From a checkpoint of a small transformer trained on Wikipedia: 16 layers, vocabulary 8192.
Each number is 200 + 20 x the weight over the matrix's rms, rounded and kept within 0 to 999. Layers, rows and columns count from 0.

# layer 4 MLP up, 2304x576, rms 0.112, rows 1775-1847, columns 384-479
193,195,197,186,194,195,218,193,187,238,181,237,219,219,198,182,211,200,192,220,199,239,231,213,193,194,181,187,199,201,223,224,186,225,196,210,214,198,213,206,194,220,211,202,231,211,201,233,163,162,202,190,193,192,218,181,214,226,189,201,199,181,185,189,188,188,223,187,173,203,175,187,232,214,178,177,192,214,175,186,193,166,175,200,185,230,204,192,220,201,167,202,183,195,195,215
201,197,213,191,197,196,164,209,182,200,195,178,153,178,199,203,212,248,235,187,185,211,190,191,205,193,234,183,181,189,202,221,204,199,198,240,197,225,231,198,188,202,218,188,179,176,187,172,199,209,194,207,168,186,179,213,215,167,197,202,187,181,185,189,217,185,181,192,198,225,232,207,199,204,226,217,202,236,213,189,234,178,199,179,190,168,190,220,185,184,247,159,220,187,199,229
190,208,165,200,186,188,205,193,143,197,145,215,186,225,216,218,154,196,214,176,193,216,210,203,233,216,169,192,185,190,187,226,162,205,201,215,200,208,185,213,230,211,209,199,191,235,229,169,204,207,188,230,228,225,207,153,211,220,179,247,193,202,198,190,209,169,203,205,178,212,239,188,209,198,156,194,207,193,203,165,185,195,157,215,201,225,203,221,204,193,201,287,222,145,198,208
207,194,222,203,223,207,177,213,202,220,216,198,219,175,194,184,190,219,235,211,182,220,221,189,214,198,191,207,190,195,207,243,213,179,204,205,200,193,224,191,203,178,195,190,219,199,160,213,191,202,212,222,171,204,173,202,193,182,196,206,246,183,201,190,194,205,180,209,233,205,195,234,224,192,220,195,215,204,186,203,194,200,191,175,186,219,172,232,188,194,218,197,195,191,145,201
209,183,215,146,198,229,204,198,177,185,220,216,183,190,207,225,188,208,197,237,217,246,203,187,195,183,198,189,163,193,210,194,181,190,212,181,187,232,220,201,209,206,218,194,196,179,201,182,194,210,187,173,222,208,176,194,231,177,179,180,225,182,245,231,209,211,220,209,193,221,203,201,178,190,205,205,205,209,166,182,221,187,182,185,178,203,224,216,204,207,238,189,177,200,200,188
212,237,179,191,202,202,169,218,216,193,171,206,170,201,227,195,217,204,223,188,203,192,177,191,219,203,195,191,223,207,200,192,188,188,186,187,211,219,220,182,180,190,212,194,183,215,193,224,215,223,233,192,208,213,167,211,219,222,213,185,199,201,189,232,192,216,223,207,147,203,225,220,195,209,217,207,196,188,210,213,197,211,203,196,193,176,186,192,197,208,177,181,215,229,238,167
208,191,190,225,209,204,187,207,196,176,177,166,187,191,180,182,216,184,201,205,206,201,219,221,202,170,201,225,198,198,224,201,184,229,194,193,166,173,190,201,171,212,226,213,226,227,158,193,186,156,191,208,193,205,202,189,190,192,182,231,201,193,192,205,198,233,190,198,160,166,204,212,198,214,203,222,201,199,237,182,246,204,192,199,214,196,199,165,213,223,191,229,175,222,195,186
213,199,177,207,185,203,206,212,183,181,170,209,197,201,212,192,185,217,180,203,229,159,227,192,208,208,173,199,241,185,187,190,204,164,202,193,202,214,210,205,224,244,200,162,212,188,201,211,207,203,180,205,224,230,172,203,210,171,219,219,177,192,182,223,215,183,205,209,223,215,236,209,205,180,168,159,206,209,223,190,215,188,193,205,180,200,224,200,212,206,190,205,199,198,191,205
218,166,217,222,188,217,171,200,207,210,216,207,203,162,177,209,180,167,208,210,220,203,203,172,206,190,209,202,213,205,208,188,207,186,228,209,206,212,186,203,215,200,187,204,174,192,202,188,246,180,177,234,208,172,200,208,195,247,197,191,162,178,193,194,202,221,241,197,202,193,184,185,192,200,240,203,201,229,193,167,168,214,205,204,210,193,180,207,207,183,148,213,182,194,193,211
202,210,212,159,200,193,179,200,216,184,226,193,203,174,254,201,206,208,212,200,182,168,231,213,221,229,226,202,204,200,214,183,169,195,205,206,200,210,216,239,184,192,236,201,203,229,226,166,205,189,237,192,210,184,213,169,152,174,180,204,197,212,173,219,201,222,218,208,215,207,209,196,213,208,200,187,184,236,215,225,204,194,230,194,178,212,181,159,216,212,186,181,160,223,222,197
219,182,183,168,209,212,234,198,192,210,210,212,211,168,209,222,164,200,194,186,207,219,188,181,194,173,190,201,188,228,209,222,227,238,206,209,223,172,168,246,241,227,207,212,189,237,174,175,187,215,170,219,192,224,210,206,197,201,206,176,191,181,215,205,196,192,199,229,190,186,198,188,172,209,200,176,204,223,180,205,190,178,196,184,216,196,182,203,190,196,245,163,214,208,211,218
202,179,183,194,201,202,205,198,172,199,196,223,164,210,193,201,171,174,215,173,185,182,173,237,201,194,212,194,204,214,213,174,193,196,193,212,195,171,206,195,210,178,185,194,207,197,208,154,170,170,189,199,165,196,205,212,227,234,214,156,175,177,233,189,191,205,204,183,199,195,185,233,193,194,177,189,202,220,217,211,189,203,189,172,240,166,205,214,184,211,223,211,228,199,171,209
196,201,184,178,233,193,210,209,175,216,180,204,216,191,222,239,236,191,193,143,233,207,180,199,201,198,221,202,212,211,197,234,195,220,150,216,196,190,227,230,207,214,218,205,212,191,222,155,162,176,207,204,199,207,220,195,195,183,203,168,195,165,185,185,206,212,217,206,157,222,195,207,230,183,213,193,158,195,182,209,205,174,181,244,239,236,168,186,200,234,222,192,199,212,208,209
213,201,175,209,179,194,195,193,191,224,232,196,180,193,200,150,206,197,206,195,200,209,202,206,163,241,223,175,197,211,188,212,220,173,202,186,175,202,215,205,217,217,197,207,184,215,196,202,218,192,206,190,183,238,179,208,188,199,226,205,219,208,200,204,180,173,199,177,194,259,178,209,201,187,197,197,203,207,201,206,207,193,230,221,205,201,204,167,219,185,172,211,207,174,160,204
203,202,218,220,205,233,194,207,215,232,199,182,211,207,232,210,204,185,209,199,238,207,197,174,180,198,220,205,200,178,194,211,182,192,192,209,195,217,199,209,189,235,212,178,143,199,187,188,223,151,192,185,206,191,206,209,238,199,230,221,214,213,151,186,201,184,229,207,229,195,208,189,210,192,208,189,238,233,180,224,183,176,183,197,183,218,198,207,192,151,183,178,225,197,242,206
216,201,197,211,204,202,211,195,204,229,176,181,190,195,189,205,206,150,176,195,190,194,227,208,225,215,198,195,180,217,177,205,196,205,179,200,200,181,220,196,192,213,203,200,187,194,179,204,175,187,211,217,217,208,211,188,192,209,234,206,196,193,169,208,216,192,200,212,221,200,212,221,201,224,210,177,208,176,193,184,234,196,202,172,220,179,170,203,167,214,204,177,222,222,181,195
223,192,220,179,215,150,202,211,207,216,184,222,216,185,163,211,200,185,190,209,240,206,183,215,184,199,189,208,172,228,210,229,229,206,209,221,197,193,232,203,187,159,199,215,220,230,204,179,210,192,182,228,209,201,215,185,217,204,214,174,216,186,213,230,204,204,184,202,211,180,218,172,191,187,224,204,206,177,223,225,205,164,224,200,213,201,189,189,192,204,204,171,194,225,214,205
207,176,215,208,232,196,203,215,177,212,223,225,208,209,185,188,196,169,189,201,153,179,221,178,166,182,185,233,157,197,209,175,209,189,203,183,209,169,200,231,195,195,231,185,222,205,228,164,202,204,206,193,192,191,200,200,201,213,213,197,194,190,194,207,173,191,220,230,197,203,195,188,218,196,171,215,180,196,185,187,214,210,212,186,209,201,218,192,208,210,202,176,224,180,220,182
213,156,192,193,192,215,182,199,179,191,184,212,188,197,204,195,199,216,197,211,213,170,220,190,219,182,225,217,207,164,217,210,188,194,187,213,187,187,152,221,209,182,209,199,228,152,194,198,192,215,203,217,165,207,192,168,192,195,195,212,177,207,198,195,204,186,219,179,182,231,202,200,193,233,219,178,195,175,218,179,205,162,213,164,168,194,203,210,206,217,204,203,175,174,189,220
192,224,205,177,201,203,204,164,191,187,181,205,187,243,221,195,209,197,207,171,223,219,214,216,201,211,210,196,175,179,210,197,182,180,229,183,181,208,214,150,183,166,182,182,229,211,172,184,232,201,211,177,190,201,206,190,196,192,178,201,169,195,201,187,214,200,234,218,167,208,197,194,164,206,226,224,208,201,197,206,190,183,214,212,195,229,214,213,213,166,228,204,219,211,213,180
183,268,182,207,195,187,197,247,214,183,209,186,205,242,219,196,187,191,220,206,221,187,207,192,199,230,184,203,198,196,188,208,195,198,216,213,202,198,171,205,215,216,230,172,167,207,166,126,209,188,203,188,163,213,186,175,220,182,179,198,205,227,194,210,207,205,160,204,186,225,195,198,211,194,242,199,197,198,190,172,247,207,211,207,187,165,160,184,183,170,205,203,219,190,213,177
188,181,222,207,188,185,206,224,223,220,207,189,182,197,178,190,203,193,196,225,182,180,184,180,238,168,190,201,195,231,165,213,179,216,196,219,205,189,208,222,197,208,188,189,170,191,177,205,193,198,209,223,196,175,197,235,175,184,204,176,213,238,206,222,208,188,206,206,219,202,212,197,219,206,197,217,206,202,215,241,195,213,216,181,198,158,207,187,196,177,208,226,211,194,178,178
209,215,225,224,184,183,165,215,155,203,186,199,194,216,216,175,197,245,225,181,208,180,197,226,156,236,177,174,167,193,184,189,173,209,186,216,189,182,228,168,191,199,199,206,197,204,184,191,205,187,186,199,201,190,196,190,166,175,208,195,195,216,205,198,188,208,184,218,181,192,188,189,195,184,231,221,200,179,219,167,225,206,194,179,192,223,192,174,209,197,149,140,190,196,233,202
185,205,212,219,166,179,205,226,217,220,178,180,188,220,197,190,197,190,176,181,222,198,182,247,185,147,167,173,224,198,197,168,172,191,199,214,188,179,207,202,156,204,177,216,189,195,178,197,180,222,169,221,214,212,168,205,179,188,226,197,195,196,234,209,198,183,206,212,213,215,192,189,220,198,211,207,199,172,189,163,209,178,192,186,214,175,211,179,182,199,211,209,179,246,204,199
171,204,168,203,228,206,223,207,196,194,241,192,180,186,215,170,171,196,192,201,207,231,195,224,193,249,177,196,246,191,175,209,217,184,179,213,196,181,160,221,199,227,228,189,142,197,204,216,211,191,211,174,223,201,219,215,233,205,192,248,205,202,207,217,205,234,199,180,168,198,170,206,174,210,235,221,203,178,188,225,189,235,198,194,174,200,198,198,213,220,197,188,234,223,195,194
191,188,212,195,182,199,209,205,196,218,211,176,187,211,194,173,210,143,169,200,192,189,184,213,237,183,206,202,198,191,182,204,197,202,193,215,198,199,218,204,234,180,245,166,244,251,201,198,203,215,198,189,227,202,212,187,193,212,226,216,216,199,178,241,184,221,169,207,233,159,238,197,203,172,207,185,207,189,205,226,208,195,210,170,201,164,191,219,202,204,195,191,200,169,195,219
206,172,206,225,234,187,239,228,169,193,194,226,187,201,215,204,203,219,205,164,198,243,196,215,219,200,172,199,186,241,189,235,190,198,200,194,216,229,218,188,208,168,196,213,180,189,199,204,169,216,182,212,217,188,221,203,240,195,215,221,217,181,218,202,204,210,213,223,213,201,192,207,146,215,195,247,224,225,212,159,204,230,232,200,205,234,184,218,208,203,203,187,207,210,217,172
214,181,181,184,183,207,210,219,209,209,212,177,220,221,187,203,237,202,198,197,242,197,194,228,187,180,199,209,221,198,221,209,214,206,166,225,185,209,215,166,190,186,206,206,187,180,185,202,196,214,196,201,174,191,181,198,163,197,188,190,218,154,215,217,217,196,202,172,217,196,167,190,190,202,200,195,181,180,199,206,211,232,205,202,213,256,203,199,173,205,198,201,209,178,212,222
218,183,189,205,194,187,179,225,156,210,188,230,202,179,180,216,255,174,224,185,211,179,186,185,184,211,205,207,209,223,221,191,204,218,179,224,206,167,218,200,182,240,187,188,216,196,208,205,191,203,227,186,197,168,166,185,190,189,179,144,186,202,208,245,198,162,173,223,216,190,213,172,239,183,184,190,240,245,186,180,202,214,184,227,213,247,186,215,202,218,166,204,197,216,183,208
196,198,189,216,177,218,179,191,193,219,205,207,216,195,182,225,203,214,210,161,211,206,196,216,181,166,186,163,235,217,188,215,188,212,175,186,225,212,196,214,178,177,173,203,170,228,199,216,199,182,195,200,223,199,190,199,246,196,227,206,229,193,247,217,178,194,178,191,223,201,202,170,181,184,170,199,192,200,208,226,203,206,184,203,185,201,208,180,251,212,215,215,150,201,166,200
225,205,182,201,187,188,183,241,217,193,207,202,195,204,200,187,211,202,199,182,213,233,201,196,190,210,176,183,232,216,197,207,246,228,218,197,230,229,222,181,209,175,229,212,162,218,202,176,201,176,198,258,239,199,212,192,171,180,194,206,207,167,185,182,212,235,218,193,197,182,225,170,191,218,189,175,194,197,217,225,217,217,243,207,196,208,169,195,201,192,232,235,194,233,171,215
205,195,201,216,177,180,183,211,228,201,214,184,189,182,205,216,207,187,196,225,201,224,193,220,188,235,196,186,190,157,200,210,217,195,206,196,216,175,201,187,194,224,197,206,199,181,203,183,221,174,156,216,174,192,192,229,189,217,197,180,173,216,180,229,191,203,225,184,195,214,219,178,183,156,212,203,220,180,236,175,174,191,201,198,189,222,188,219,191,196,172,205,219,187,179,234
213,198,191,187,208,203,234,210,190,184,189,214,180,245,215,208,186,192,214,200,189,205,217,208,219,162,196,198,215,220,193,195,203,209,190,228,190,206,218,188,191,194,216,205,175,191,207,179,201,191,206,202,153,207,185,173,210,212,225,217,183,190,209,203,199,191,216,173,165,194,169,210,192,236,207,226,204,175,187,194,192,192,190,213,186,187,202,207,224,227,194,204,207,181,231,198
195,190,175,166,205,198,219,234,195,193,219,190,196,203,181,185,210,202,185,189,167,203,227,196,171,205,195,211,204,213,231,171,248,176,207,228,214,205,189,204,216,196,202,183,199,240,208,205,202,158,179,170,201,207,225,207,172,193,229,194,217,169,184,236,196,205,211,176,220,198,229,179,175,214,204,207,233,188,193,215,152,194,235,206,160,204,183,225,187,179,162,178,207,200,225,165
191,197,224,205,219,240,184,224,167,207,187,213,203,222,185,191,245,218,211,217,199,173,188,201,190,185,204,186,187,194,218,183,244,204,198,234,165,219,196,199,228,223,196,191,180,170,194,199,214,206,202,209,191,221,222,198,198,195,219,211,202,237,187,210,204,216,224,222,201,189,188,181,197,178,199,216,226,234,218,220,205,163,203,182,213,169,212,234,189,172,208,205,241,195,229,155
208,174,200,226,180,217,202,217,228,179,204,195,195,167,231,230,220,204,219,193,204,190,174,201,210,204,187,205,203,198,191,198,174,257,189,201,198,196,198,189,183,207,231,211,185,202,217,192,219,205,204,191,198,212,183,193,186,201,207,182,199,217,193,219,184,139,177,207,201,209,205,198,159,190,168,183,215,199,189,192,197,203,213,205,193,172,193,216,205,183,219,196,242,232,194,191
249,211,189,184,189,207,222,212,186,171,191,221,202,210,184,184,198,212,197,181,232,174,195,186,185,201,210,201,217,204,206,166,229,195,201,211,183,191,229,193,192,206,159,201,215,188,195,215,180,196,219,235,183,196,165,195,192,177,214,165,209,203,223,149,231,187,204,210,169,174,223,225,209,229,191,204,227,226,237,193,206,192,222,203,206,162,213,220,224,211,201,200,203,200,223,239
203,183,190,181,227,227,228,167,189,200,195,196,194,217,217,183,261,234,210,193,239,210,168,194,239,226,197,180,197,190,208,210,207,227,180,223,204,187,173,181,193,225,215,223,208,197,156,213,169,185,156,204,204,225,161,178,156,197,184,202,199,163,179,205,203,205,193,215,198,203,202,233,213,206,160,207,206,200,210,185,222,222,183,159,205,174,162,204,226,217,206,206,190,231,200,191
203,207,188,210,190,164,177,232,207,209,175,198,202,230,163,195,176,181,179,238,210,185,150,176,190,178,218,179,219,234,202,184,168,194,209,208,215,208,200,215,231,167,193,205,215,238,196,189,196,208,218,205,187,177,212,226,240,195,194,188,205,225,211,197,184,222,206,214,215,188,182,247,201,231,179,170,176,211,196,197,220,192,200,189,209,235,161,224,186,226,173,186,209,219,253,214
189,196,198,187,208,213,216,245,164,207,177,217,233,216,187,193,182,201,203,195,202,212,219,210,163,220,223,217,226,190,203,205,228,189,228,206,188,238,183,192,204,193,176,206,179,202,199,181,217,208,218,195,213,183,208,220,215,219,224,204,155,211,229,224,218,181,198,214,192,179,240,218,195,212,193,197,217,181,211,157,196,205,174,193,192,250,201,169,186,210,219,203,213,199,220,217
210,198,243,179,189,217,191,189,205,212,204,222,209,232,206,201,204,187,225,160,195,176,186,223,173,177,232,137,194,193,175,200,201,237,212,206,200,179,176,208,190,180,181,177,219,218,231,180,230,209,194,236,172,186,184,209,219,206,181,200,211,179,216,197,224,185,159,179,182,180,215,171,198,211,234,187,246,188,187,174,197,199,195,203,179,199,193,212,176,179,212,183,192,212,199,219
159,211,216,197,237,189,186,223,200,180,206,216,232,173,202,206,203,177,190,222,163,195,218,206,228,192,202,166,192,218,193,219,212,222,163,177,221,200,206,170,152,181,189,222,175,208,199,215,174,194,206,222,183,142,188,233,257,181,209,188,219,189,199,240,234,203,211,205,209,184,185,198,199,168,234,178,225,183,231,224,192,190,216,198,190,184,183,244,208,233,239,205,222,219,190,220
181,175,175,248,202,226,208,199,208,191,209,223,202,210,182,176,213,193,208,210,205,212,217,199,197,186,204,210,203,183,198,192,183,200,194,189,211,205,157,213,188,208,195,190,175,211,159,181,197,206,203,172,204,158,203,245,222,201,200,211,163,206,181,188,185,214,204,225,225,206,198,196,198,203,177,229,203,185,226,203,179,180,201,184,256,189,219,224,193,177,168,218,183,196,246,191
158,173,213,189,221,213,245,207,212,217,207,208,197,212,195,170,186,177,186,202,188,241,238,209,188,175,250,196,191,187,180,171,212,224,239,229,204,185,162,191,199,207,196,227,204,214,193,206,200,247,187,205,216,213,213,162,182,213,192,202,194,225,193,226,187,224,224,186,184,205,167,174,224,201,235,206,207,193,215,197,188,203,197,210,178,210,173,156,187,198,204,209,198,229,204,182
257,183,217,170,188,187,163,236,225,163,169,206,154,180,207,205,196,247,186,239,231,158,193,234,184,184,200,191,210,194,177,200,181,179,168,178,226,206,199,234,195,188,189,209,205,203,211,208,209,209,224,182,191,225,181,180,195,219,158,212,221,153,177,209,201,202,193,207,206,197,178,193,220,194,185,187,209,219,192,243,212,211,215,213,197,191,169,180,186,205,207,212,209,206,171,191
188,172,171,171,190,207,216,204,218,217,192,206,221,189,241,218,201,206,209,188,192,217,174,217,208,214,202,193,194,194,192,228,191,202,184,186,186,234,205,188,207,223,193,196,185,187,202,179,226,191,183,170,218,182,190,204,199,196,188,207,216,180,221,192,169,198,182,211,207,167,216,187,226,202,214,190,194,220,197,151,204,186,207,215,246,216,216,164,205,187,229,188,215,227,193,207
180,195,198,176,222,196,214,199,212,223,158,215,205,186,216,203,219,221,201,182,183,209,186,177,196,210,204,175,200,206,236,195,206,196,193,186,185,236,170,208,209,178,211,199,195,203,196,213,201,199,201,191,155,211,197,240,189,224,204,208,192,212,204,178,180,140,219,206,210,194,200,204,203,208,204,223,238,168,237,187,184,200,187,193,172,198,187,226,219,168,206,190,152,191,216,176
212,202,198,193,175,205,233,209,207,186,210,227,170,192,192,248,224,188,187,190,208,211,204,167,201,227,189,200,203,210,200,216,189,181,212,207,190,193,204,128,192,193,188,195,178,202,167,231,172,192,187,193,221,182,219,182,191,225,227,194,211,184,231,162,202,185,219,191,213,212,178,188,141,240,201,167,191,219,200,194,210,200,212,218,138,212,213,188,214,202,182,214,201,191,199,186
162,185,232,212,196,235,226,201,187,233,169,217,195,207,205,183,190,202,201,208,206,217,188,167,236,221,156,178,210,174,172,192,221,192,182,157,212,222,195,215,215,175,211,189,177,229,261,183,201,212,185,225,199,204,186,208,254,198,184,184,195,233,215,221,180,210,222,187,192,185,220,232,245,180,194,164,197,249,186,211,158,184,228,151,221,216,186,191,200,234,238,216,203,225,246,192
196,189,199,182,201,211,196,198,179,195,185,200,201,210,212,181,219,200,193,174,198,200,174,234,194,182,203,201,205,202,188,189,219,205,236,184,166,181,192,191,210,215,210,213,172,235,235,219,204,209,198,237,192,199,236,206,207,202,223,201,189,223,197,195,160,192,170,202,210,200,213,184,222,201,185,226,204,180,221,192,209,185,183,193,251,217,207,194,224,199,166,200,217,214,191,196
229,203,184,232,191,206,194,198,216,175,197,184,180,177,214,196,173,197,200,197,208,208,213,198,177,232,199,221,198,226,217,200,173,171,215,193,199,169,209,187,183,158,198,214,223,190,221,194,207,221,180,199,186,202,198,206,231,215,203,194,180,202,175,210,199,206,208,191,196,227,220,155,183,226,205,195,174,182,236,180,240,197,197,197,203,221,228,185,266,229,184,213,189,218,180,216
194,183,205,205,194,234,196,179,194,196,152,232,191,202,185,196,196,194,227,207,224,209,209,196,193,215,211,187,203,191,213,206,200,219,247,193,174,227,197,177,207,208,203,176,233,195,194,205,200,242,208,190,216,231,176,199,192,191,215,212,190,202,182,210,210,187,202,183,232,203,170,188,179,212,208,204,222,165,202,229,198,206,190,190,217,163,191,221,204,197,185,199,199,179,192,167
200,187,188,193,195,190,190,232,220,202,186,222,174,213,208,202,175,206,222,186,169,237,204,192,179,187,191,204,218,169,195,226,224,199,203,229,214,200,179,218,183,202,195,208,184,196,212,218,193,247,214,226,205,194,212,206,175,188,197,190,211,209,209,203,187,223,206,201,219,209,168,231,201,203,185,201,191,223,186,191,211,206,170,152,190,182,189,190,212,209,211,214,223,162,189,197
181,186,197,223,227,166,211,203,211,197,186,212,216,192,220,219,197,198,228,205,220,180,238,171,223,188,226,219,219,210,199,211,217,209,225,175,229,251,204,228,174,200,216,199,193,195,210,224,196,223,206,155,175,181,223,208,220,178,204,148,180,205,204,206,222,232,197,238,189,208,154,230,218,232,198,215,178,217,194,182,207,185,230,214,194,193,187,184,195,183,177,207,161,190,193,197
191,192,218,179,191,205,218,198,220,147,191,216,220,234,202,176,176,174,188,194,191,178,200,203,204,191,199,208,168,173,203,211,205,184,186,186,188,184,192,218,166,174,177,209,240,207,207,230,187,195,182,206,200,210,212,216,214,243,208,223,186,191,180,200,189,183,226,216,208,207,198,211,173,197,183,183,187,232,215,195,213,197,196,195,205,264,169,228,199,189,156,198,175,176,164,186
191,193,199,193,210,219,192,199,201,189,185,194,178,196,163,201,192,227,178,226,184,213,177,221,226,198,182,216,168,199,249,166,215,201,174,197,236,180,211,203,201,188,174,200,203,235,199,228,193,204,195,182,239,235,216,187,204,226,198,196,194,196,184,203,214,207,179,229,175,201,213,186,181,199,188,212,236,205,203,181,193,182,206,218,225,196,182,181,211,171,200,215,204,223,212,222
200,226,192,202,173,165,192,206,181,211,175,206,174,247,179,213,209,211,211,225,191,205,157,205,181,248,237,205,229,211,207,198,181,201,226,230,188,216,226,225,211,210,230,222,202,215,194,184,222,169,180,207,195,198,237,187,193,206,194,191,198,204,187,222,221,206,189,217,195,196,205,241,228,209,219,242,209,189,272,208,195,209,215,191,186,194,194,189,200,201,204,224,221,194,174,195
204,178,221,172,214,185,208,208,185,188,183,202,206,220,165,146,201,187,204,213,212,191,215,217,209,217,191,231,231,186,164,195,207,220,192,189,206,205,225,158,207,217,188,195,200,206,208,191,217,202,159,207,185,228,192,222,204,224,200,176,172,209,201,190,185,224,210,200,211,213,192,230,203,173,207,195,207,205,180,198,201,151,200,206,208,201,205,231,203,208,207,210,191,212,177,201
204,172,184,228,178,173,178,215,219,217,219,179,182,198,208,150,208,187,208,208,163,212,192,217,229,207,201,201,227,187,231,186,204,225,194,189,186,208,241,192,219,196,220,207,193,203,223,197,170,231,186,198,170,186,228,214,199,206,163,221,201,165,208,225,199,217,199,213,209,183,219,196,183,208,231,201,164,195,237,193,237,221,148,185,187,193,217,224,224,194,198,190,194,182,201,198
200,212,198,217,186,197,195,206,172,185,207,185,215,231,201,185,212,150,211,209,215,191,204,198,209,194,239,199,191,222,201,226,234,184,199,224,147,200,194,217,177,177,167,202,202,191,204,206,193,222,180,177,162,187,223,161,199,191,217,196,179,215,197,221,202,204,186,185,207,206,219,236,196,165,210,201,200,219,232,180,179,175,191,233,188,179,220,195,173,213,207,221,182,199,207,227
203,209,211,174,218,200,208,185,193,197,207,216,206,231,196,187,235,227,197,195,192,177,191,223,191,198,191,177,185,214,167,190,172,208,221,208,196,201,179,191,202,209,217,204,173,198,205,216,199,210,228,189,218,207,199,181,209,231,198,147,234,248,217,237,179,222,202,171,193,212,212,218,197,220,188,236,183,132,237,209,184,207,207,166,223,202,264,205,174,193,192,225,201,205,227,189
196,177,206,205,192,197,216,198,162,171,253,169,193,196,221,199,208,222,202,178,220,209,196,173,202,227,206,192,245,212,182,203,206,206,238,169,239,197,216,203,183,204,231,166,190,217,212,192,179,188,182,176,188,165,170,220,192,186,172,199,193,155,206,207,189,201,211,231,210,217,236,198,246,177,232,180,197,243,179,198,192,202,203,190,209,195,188,193,198,191,214,247,188,217,197,187
196,205,206,167,212,196,211,222,175,224,226,205,215,218,233,187,172,220,201,197,202,190,197,249,168,193,213,213,218,216,186,190,215,170,206,178,184,207,214,189,166,221,207,196,218,221,176,169,177,177,171,205,226,231,227,197,247,207,209,218,205,201,205,186,190,176,195,237,207,194,188,195,157,180,163,236,189,177,185,169,239,195,237,174,203,192,164,190,212,221,205,221,183,186,222,191
188,200,217,165,158,237,233,176,203,213,235,175,168,212,178,198,185,197,207,236,198,194,198,203,175,233,200,177,202,189,198,194,200,201,206,213,195,220,163,238,209,189,199,206,195,219,188,201,198,169,198,212,223,181,218,164,199,213,207,218,227,235,194,172,211,210,221,202,177,216,172,214,186,239,188,177,199,205,181,217,251,214,192,199,202,173,205,193,191,235,203,233,205,195,182,216
167,162,179,201,217,196,243,203,175,198,236,203,207,170,240,205,183,199,227,195,243,183,180,198,205,228,223,174,206,207,220,173,178,213,204,177,202,216,212,215,213,221,193,217,199,187,178,197,210,220,229,239,226,219,184,213,216,215,216,170,193,198,186,201,189,159,214,201,218,197,187,201,175,182,175,184,179,183,191,186,182,184,177,167,211,154,185,162,207,169,216,191,193,209,229,220
192,213,185,186,215,231,185,215,225,175,207,215,161,194,195,201,201,185,169,192,219,224,214,196,177,182,172,169,246,198,193,215,170,184,212,187,164,215,202,237,180,215,188,171,194,184,215,215,185,212,182,199,215,230,203,204,203,190,201,205,159,182,193,153,180,168,167,202,192,190,219,203,226,205,191,211,191,197,197,188,209,203,205,186,193,208,215,186,236,180,183,191,159,202,193,209
209,221,164,182,188,193,205,194,187,182,203,198,221,213,204,222,176,206,189,221,190,193,209,236,199,178,207,179,202,221,192,214,204,191,196,188,199,216,190,194,207,172,196,219,175,198,172,198,220,204,191,199,213,180,172,202,153,198,223,220,195,190,210,189,203,208,215,203,172,198,166,212,222,211,193,172,192,166,183,148,205,190,204,176,196,212,184,194,221,170,167,195,195,202,217,203
179,167,205,197,196,227,175,239,202,230,211,240,234,210,234,206,196,253,194,187,216,221,210,209,183,178,207,207,195,198,170,235,164,197,217,149,193,238,207,211,172,219,220,208,203,190,180,230,188,141,147,212,213,217,204,188,188,196,239,207,230,194,206,266,194,228,163,215,215,228,247,177,192,188,207,211,210,196,198,202,210,169,225,201,177,224,210,208,237,213,184,226,230,235,170,219
192,205,196,228,207,189,179,164,200,184,217,178,163,222,179,198,213,209,191,190,203,210,206,217,239,186,200,212,210,207,229,184,199,192,205,204,200,181,217,221,223,171,223,214,197,224,222,195,217,207,210,197,221,202,208,188,212,206,200,180,149,191,216,209,224,226,182,206,216,172,207,200,198,199,227,197,161,232,164,183,213,170,245,190,231,164,222,239,226,196,168,141,199,211,219,203
206,213,174,213,182,185,193,177,191,217,208,220,177,198,213,195,185,180,218,199,208,194,204,204,204,203,214,198,181,199,196,211,199,202,195,198,165,198,205,235,227,243,230,199,216,225,183,244,193,206,223,206,201,184,185,226,226,198,202,172,189,225,143,232,221,171,212,190,187,206,229,219,180,206,187,174,228,206,204,206,215,210,210,170,226,179,194,213,226,198,210,166,182,211,184,193
187,174,188,199,221,221,189,215,220,213,204,191,188,190,202,185,207,230,211,193,219,193,169,201,214,190,227,186,230,183,213,187,189,224,198,198,187,220,208,217,213,189,190,207,182,168,222,194,213,203,204,191,214,224,188,181,214,225,197,180,160,217,236,181,172,162,197,210,195,205,206,189,218,194,191,180,195,197,188,205,161,220,234,211,223,200,216,194,183,195,204,175,198,200,166,204
200,221,222,161,170,182,212,195,216,232,245,217,198,182,201,171,185,186,191,204,192,213,235,179,190,247,198,233,178,230,205,192,205,162,188,181,171,218,197,197,186,196,220,201,201,186,196,199,230,190,144,175,227,187,206,198,197,204,208,197,184,231,169,186,187,203,214,189,192,186,192,166,202,171,191,223,175,193,223,189,177,194,204,217,171,203,211,181,217,195,192,228,177,213,207,200
205,183,177,176,215,226,223,195,208,173,200,198,183,214,233,169,183,220,262,173,202,213,150,203,174,194,185,204,191,185,209,183,194,215,207,222,194,185,178,190,222,208,201,212,213,190,179,194,217,204,210,186,228,186,234,190,201,233,248,201,210,196,218,214,211,187,151,251,203,196,218,143,211,204,185,188,197,180,220,232,207,201,171,210,196,179,222,213,210,210,185,204,210,197,202,189